{"head_dim": 64, "d_mlp": 1536, "init": "normal", "seq_len": 2048}
Each number is 200 + 40 x the weight over its row's rms, rounded and kept within 0 to 999. Layers, rows and columns count from 0. The size before them is the row's rms in percent of the matrix's.

# layer 8 MLP down (transposed), 1536x384, rms 0.033, rows 76-109, columns 240-287
100,156,171,222,267,151,185,183,270,218,235,207,257,208,173,235,146,252,227,233,244,128,206,157,198,183,181,223,135,203,212,191,165,233,219,224,161,169,222,183,207,196,250,128,206,205,186,206,201
098,160,139,189,196,212,236,161,199,202,312,183,254,181,215,190,190,216,116,243,253,199,201,228,184,257,131,172,238,155,245,115,161,145,188,180,218,186,222,202,149,181,172,193,239,185,183,201,189
100,211,206,212,198,196,240,198,166,261,172,158,104,212,238,182,181,190,172,265,204,241,222,223,175,211,209,199,206,239,128,208,198,200,217,205,175,159,206,163,195,256,256,167,197,226,174,174,216
101,245,206,216,200,237,220,198,176,151,200,183,168,125,188,181,188,243,266,199,171,270,185,186,144,191,145,262,167,269,252,154,139,225,249,181,153,277,249,276,185,283,180,171,281,236,184,235,250
097,181,151,171,120,220,218,209,135,241,171,193,243,185,182,194,204,252,306,133,283,176,222,226,153,192,210,214,136,214,196,237,182,292,292,189,215,239,198,165,195,193,181,228,199,216,190,188,243
095,216,112,234,277,194,254,147,206,147,187,227,272,177,173,253,210,187,272,204,186,214,148,219,259,164,199,199,242,236,209,187,121,291,241,215,210,237,246,211,181,247,141,211,237,151,229,150,236
109,179,244,248,208,228,112,166,208,274,252,204,215,188,257,144,115,233,226,182,240,196,141,176,206,202,216,217,328,153,213,229,183,191,206,183,172,160,187,210,238,262,267,160,240,215,188,211,214
094,211,229,158,295,246,220,179,213,241,215,191,224,109,212,218,116,243,247,199,230,282,188,82,161,211,244,172,176,252,241,206,214,207,182,266,198,197,247,244,178,264,203,212,194,191,155,226,250
110,199,263,176,238,240,215,148,214,196,165,268,147,222,239,188,178,211,195,188,199,182,174,180,283,183,207,214,176,168,230,202,181,178,174,231,211,131,255,180,230,146,193,289,265,207,213,133,108
103,181,229,207,224,188,226,177,263,199,156,190,181,281,194,205,227,237,185,154,198,220,258,154,227,235,137,152,236,150,254,215,178,151,207,257,165,180,226,165,155,158,114,228,217,180,180,224,166
103,179,216,175,172,152,194,251,214,239,231,224,220,210,172,195,215,138,293,198,202,204,134,231,174,195,244,231,212,216,185,151,226,180,154,250,201,166,232,155,191,175,186,225,157,167,177,171,174
113,125,160,207,195,181,130,177,247,245,156,222,151,239,242,282,192,165,206,236,177,239,190,195,225,159,179,209,242,186,306,237,194,213,100,128,226,163,128,210,204,149,168,309,190,219,186,232,141
103,205,133,245,239,183,208,202,226,173,209,216,189,170,182,191,240,196,214,230,178,194,213,232,256,202,190,198,217,210,101,138,182,150,230,197,176,227,206,231,228,158,173,180,188,243,230,252,236
101,166,200,229,224,202,249,146,158,152,251,171,142,216,211,124,191,166,225,155,133,190,245,228,164,232,181,198,194,179,251,103,198,153,215,220,173,203,137,210,165,153,275,228,154,182,264,131,201
098,190,170,185,189,216,210,195,200,191,188,206,135,204,185,238,198,234,215,272,193,177,151,202,224,184,212,243,193,163,186,201,162,154,290,172,197,128,249,128,171,139,154,194,235,303,273,171,150
107,249,163,248,173,174,247,125,191,141,293,197,164,230,181,277,141,111,200,210,275,143,160,190,259,175,193,199,281,186,82,231,208,129,221,212,224,137,175,215,188,284,167,97,175,253,188,156,225
106,192,208,189,186,230,291,121,255,248,252,220,191,251,220,135,171,202,151,141,227,193,237,225,212,187,166,205,182,145,230,178,265,173,188,210,197,147,124,233,228,145,276,142,246,216,193,256,241
112,172,256,239,221,174,246,193,178,190,133,195,142,163,170,249,222,238,275,217,152,214,132,181,149,224,231,180,198,181,244,192,164,192,129,216,235,280,181,188,197,248,152,200,226,191,182,228,222
096,207,242,186,311,274,236,209,285,201,197,195,265,237,141,257,199,149,203,248,213,229,223,203,227,203,175,170,206,204,212,172,243,219,60,184,225,217,214,173,241,193,219,173,212,197,199,205,205
096,261,206,233,219,218,193,229,194,252,211,126,163,198,215,140,222,272,194,170,178,189,182,198,175,158,188,168,259,165,238,146,202,189,276,186,210,144,226,253,231,127,181,127,200,163,174,151,151
098,210,274,201,261,183,156,221,174,217,245,123,193,194,225,191,120,238,216,266,113,190,233,153,182,213,186,176,134,220,277,236,205,216,225,194,146,230,214,140,258,161,200,140,183,222,197,175,206
101,181,227,247,269,173,199,192,184,236,239,221,250,209,200,253,167,192,260,136,175,185,137,163,222,239,207,158,156,259,262,241,204,226,232,145,147,133,208,205,159,225,206,212,177,205,278,205,194
101,135,202,260,166,200,149,197,244,188,146,199,226,170,149,254,173,134,179,256,189,251,213,195,248,144,325,177,212,176,248,212,183,195,296,197,187,217,180,203,124,231,194,194,259,228,168,166,324
107,183,286,218,169,211,226,165,187,230,198,227,182,205,188,244,118,197,194,185,154,210,207,240,230,229,189,226,198,221,106,197,185,191,215,212,213,249,214,159,209,259,206,208,185,222,203,204,126
090,142,212,201,190,157,255,244,162,201,169,203,158,181,123,75,162,190,292,177,260,233,278,260,246,279,222,178,194,237,210,234,246,236,122,269,190,179,286,176,186,141,215,220,146,227,225,191,149
100,209,242,210,235,184,177,251,230,228,185,236,242,241,206,142,161,172,123,165,255,157,147,233,128,147,216,231,284,145,190,164,202,188,256,166,90,208,231,199,167,237,207,185,202,273,165,180,171
108,156,150,168,208,254,239,226,198,188,190,207,198,200,173,185,114,167,139,151,226,215,177,151,216,213,184,230,239,213,174,152,189,159,166,198,242,200,213,151,173,257,129,227,207,183,150,148,223
101,224,145,210,154,217,120,249,292,147,144,125,259,239,206,198,239,313,206,222,211,206,179,139,229,225,181,192,169,260,186,173,145,219,145,182,148,161,235,290,197,169,203,162,218,141,238,202,200
098,234,226,197,169,124,230,209,187,149,208,230,191,195,183,225,180,154,242,300,195,174,162,198,182,155,144,214,177,253,198,251,208,184,212,199,183,203,187,204,106,158,194,198,238,199,183,192,223
099,207,209,159,209,203,237,237,261,199,179,235,177,212,202,217,260,226,161,176,184,178,104,147,182,244,234,262,159,194,235,148,186,245,211,191,131,226,229,255,224,196,215,184,229,197,174,206,208
100,221,175,214,196,238,169,164,203,181,226,193,206,268,208,239,171,220,226,150,207,186,227,222,150,173,160,168,233,221,202,168,167,156,215,193,279,266,278,209,185,157,227,154,149,239,239,198,201
095,245,202,201,199,180,171,190,189,120,246,245,199,134,231,201,173,193,126,228,174,156,148,255,269,160,159,206,192,191,201,171,223,148,106,216,258,203,181,200,217,184,190,200,112,222,230,180,206
095,244,158,240,229,238,189,218,234,214,199,147,213,223,213,231,180,144,170,161,166,152,182,180,295,244,136,250,242,230,213,196,115,267,252,187,141,213,185,193,199,208,207,177,259,180,209,242,221
100,169,219,181,129,135,205,190,219,164,152,175,163,191,145,236,112,187,205,238,235,290,183,187,145,183,131,154,244,232,284,210,245,175,103,194,256,178,171,256,263,181,223,243,267,197,205,200,186
# layer 8 MLP up, 1536x384, rms 0.065, rows 77-110, columns 240-287
100,201,223,242,244,181,178,199,226,210,200,217,117,222,193,192,211,140,179,112,206,232,221,117,192,238,269,163,216,183,189,216,195,174,231,148,185,298,163,194,190,106,153,193,235,207,246,209,195
105,286,238,219,248,154,198,213,218,137,179,197,135,203,198,113,177,220,230,184,227,176,222,158,166,257,223,206,182,240,166,135,143,210,200,297,197,177,226,197,208,247,160,195,118,158,123,274,138
096,192,194,170,159,173,153,208,299,240,247,184,197,224,159,143,178,147,239,215,173,219,188,241,221,236,211,105,191,176,217,259,200,176,194,180,239,261,211,163,185,211,128,186,183,242,201,196,132
100,171,272,174,170,284,236,197,172,236,245,296,246,85,206,218,227,128,221,237,204,203,207,91,162,178,234,226,181,226,199,168,147,229,166,235,277,195,190,173,263,219,159,236,201,197,142,212,249
091,269,217,259,225,167,169,175,233,137,197,132,180,170,203,169,237,272,128,183,166,190,194,254,143,139,157,132,250,85,208,226,119,228,229,231,210,166,301,250,159,141,158,188,209,207,200,286,261
100,198,163,183,197,179,212,203,251,214,230,314,200,133,201,226,272,197,187,258,169,168,209,227,315,200,181,277,230,206,139,131,198,138,194,148,265,140,220,169,208,255,172,147,200,131,210,209,212
094,227,177,210,300,172,194,204,199,204,167,163,211,110,229,223,188,204,182,147,135,178,144,196,228,223,139,157,216,218,185,226,173,157,201,238,308,197,222,176,213,186,172,206,195,207,323,172,195
111,196,218,201,209,216,230,173,221,190,153,268,228,198,232,178,243,194,181,214,170,164,213,141,191,201,223,233,184,184,210,149,131,182,201,197,268,182,228,209,224,272,217,227,232,150,216,203,211
112,162,242,221,264,217,227,228,201,238,220,195,172,188,190,233,212,201,144,219,203,210,215,242,219,191,216,175,262,229,238,231,244,212,132,265,241,213,219,155,232,260,157,234,199,180,208,174,173
104,195,215,114,251,260,170,160,233,222,161,186,216,177,179,200,144,232,207,225,130,208,294,232,249,206,211,228,189,219,237,200,199,212,169,161,171,152,205,304,185,237,275,202,236,220,255,183,245
120,162,226,203,266,190,164,214,205,208,123,219,228,130,207,168,204,214,233,235,204,176,180,248,238,212,106,214,145,177,211,192,207,164,169,209,178,224,130,193,222,242,180,193,104,228,210,214,246
098,224,263,187,228,265,158,211,201,102,180,300,229,242,153,183,146,214,225,177,214,199,242,188,207,199,233,248,181,158,290,145,229,216,196,240,122,191,141,228,205,184,235,150,223,165,179,215,277
102,167,138,183,182,170,223,150,228,229,129,257,226,199,177,148,259,256,140,181,239,184,244,164,231,225,191,182,204,223,181,150,189,267,218,215,160,131,230,211,285,189,178,179,256,243,187,126,254
089,229,227,192,153,205,170,166,147,237,220,158,258,211,147,203,284,218,184,132,199,192,192,231,167,215,208,211,230,163,224,258,194,208,177,294,202,270,204,80,204,198,213,144,170,96,179,226,139
108,237,257,188,188,274,258,175,263,163,212,186,203,233,228,183,166,196,153,203,194,155,222,189,162,229,147,289,250,147,207,180,219,224,175,214,282,207,154,205,201,236,214,194,218,236,188,237,177
115,203,283,195,228,223,164,233,193,197,153,199,167,184,228,233,172,163,185,160,263,250,243,251,158,236,183,156,186,183,211,247,197,231,190,152,204,280,230,163,265,196,234,207,204,202,268,237,164
115,252,205,214,201,229,199,219,187,155,238,306,163,189,208,201,176,178,183,183,209,263,254,192,137,231,183,186,241,173,194,158,220,262,176,264,202,171,275,231,231,203,234,259,144,208,201,217,157
100,265,148,210,271,149,168,249,192,175,229,227,182,232,249,166,243,201,241,218,178,222,226,282,230,193,251,239,233,228,178,278,234,292,209,183,206,187,167,191,133,256,166,194,269,238,240,223,182
089,216,236,162,216,164,225,216,233,169,179,192,176,185,146,218,265,155,175,146,202,168,230,139,216,140,149,245,167,203,182,222,289,160,140,294,214,194,170,55,212,229,169,187,187,253,218,199,169
103,184,280,217,231,235,194,256,114,147,220,196,194,260,109,185,198,174,225,240,279,139,197,190,181,171,202,257,221,241,152,188,197,164,184,214,198,148,202,181,186,309,201,262,185,118,204,202,177
097,190,236,216,254,205,139,224,172,250,117,247,223,177,255,194,224,121,204,200,164,189,256,175,142,203,197,237,201,240,200,246,201,177,151,275,178,208,194,211,238,172,185,159,202,184,160,219,182
110,179,168,320,226,139,146,264,222,245,261,273,196,222,221,161,194,185,216,189,216,238,217,178,208,199,268,223,206,125,192,144,169,182,259,203,236,215,213,172,203,271,223,136,205,234,206,194,230
108,166,147,194,162,269,254,196,206,253,196,222,195,195,146,215,185,189,177,236,197,188,172,207,152,184,135,149,205,173,161,224,229,219,168,250,222,191,215,114,185,227,197,211,190,158,191,247,177
089,249,220,182,261,218,256,185,174,65,279,223,149,192,164,253,184,276,138,178,181,180,242,171,232,174,147,183,229,195,211,272,222,108,188,239,223,257,125,220,187,140,272,261,222,153,216,204,225
110,186,234,151,178,207,264,194,226,168,141,257,257,262,102,207,250,210,188,209,209,196,178,191,112,211,237,209,214,256,143,178,117,238,203,281,242,196,252,137,191,180,163,252,181,164,217,179,133
111,170,185,223,258,159,138,190,175,315,144,240,192,235,219,218,243,214,253,237,197,252,194,217,193,183,148,163,221,186,256,194,214,293,187,197,144,246,198,256,206,178,191,155,206,223,214,256,243
100,178,161,185,181,148,192,281,175,256,161,222,107,161,178,226,169,184,131,209,217,204,173,245,233,222,203,194,227,194,111,201,181,218,177,196,238,197,156,251,246,245,187,228,173,215,195,208,168
094,254,204,205,164,206,211,207,120,209,215,268,258,225,202,212,207,175,186,208,198,176,165,217,192,184,275,223,155,209,150,205,161,255,208,260,228,291,192,204,150,208,173,172,186,180,177,172,142
099,200,208,256,179,246,260,205,199,245,164,225,138,232,180,200,262,242,170,191,235,191,217,259,237,153,224,189,204,233,179,157,225,208,211,175,155,175,205,165,248,205,114,181,136,204,188,228,125
120,209,144,316,197,168,136,180,201,252,234,185,188,189,147,189,118,213,267,220,205,200,258,247,196,253,135,206,206,192,203,147,205,168,198,212,198,193,173,215,182,198,148,239,239,168,179,184,216
097,124,211,221,128,234,248,218,119,248,210,223,220,215,284,162,229,227,177,151,139,268,168,235,190,217,148,228,158,267,160,258,209,189,235,247,225,224,285,223,222,257,187,172,197,164,166,273,85
105,270,196,205,217,118,241,190,208,216,170,213,173,280,261,139,201,144,140,211,232,204,244,213,239,156,217,221,162,256,240,208,232,241,207,202,164,230,168,182,276,193,191,181,155,214,229,207,203
087,246,184,208,231,224,115,212,254,224,142,211,206,207,186,186,196,210,173,233,225,175,217,125,266,215,235,230,181,261,126,296,203,285,233,212,138,253,220,220,168,145,173,182,179,150,216,190,186
102,253,201,158,219,204,257,192,186,196,99,162,175,123,290,204,209,144,207,177,194,238,195,168,223,244,231,194,232,284,183,167,220,201,139,171,179,158,155,193,260,119,217,148,245,187,224,143,189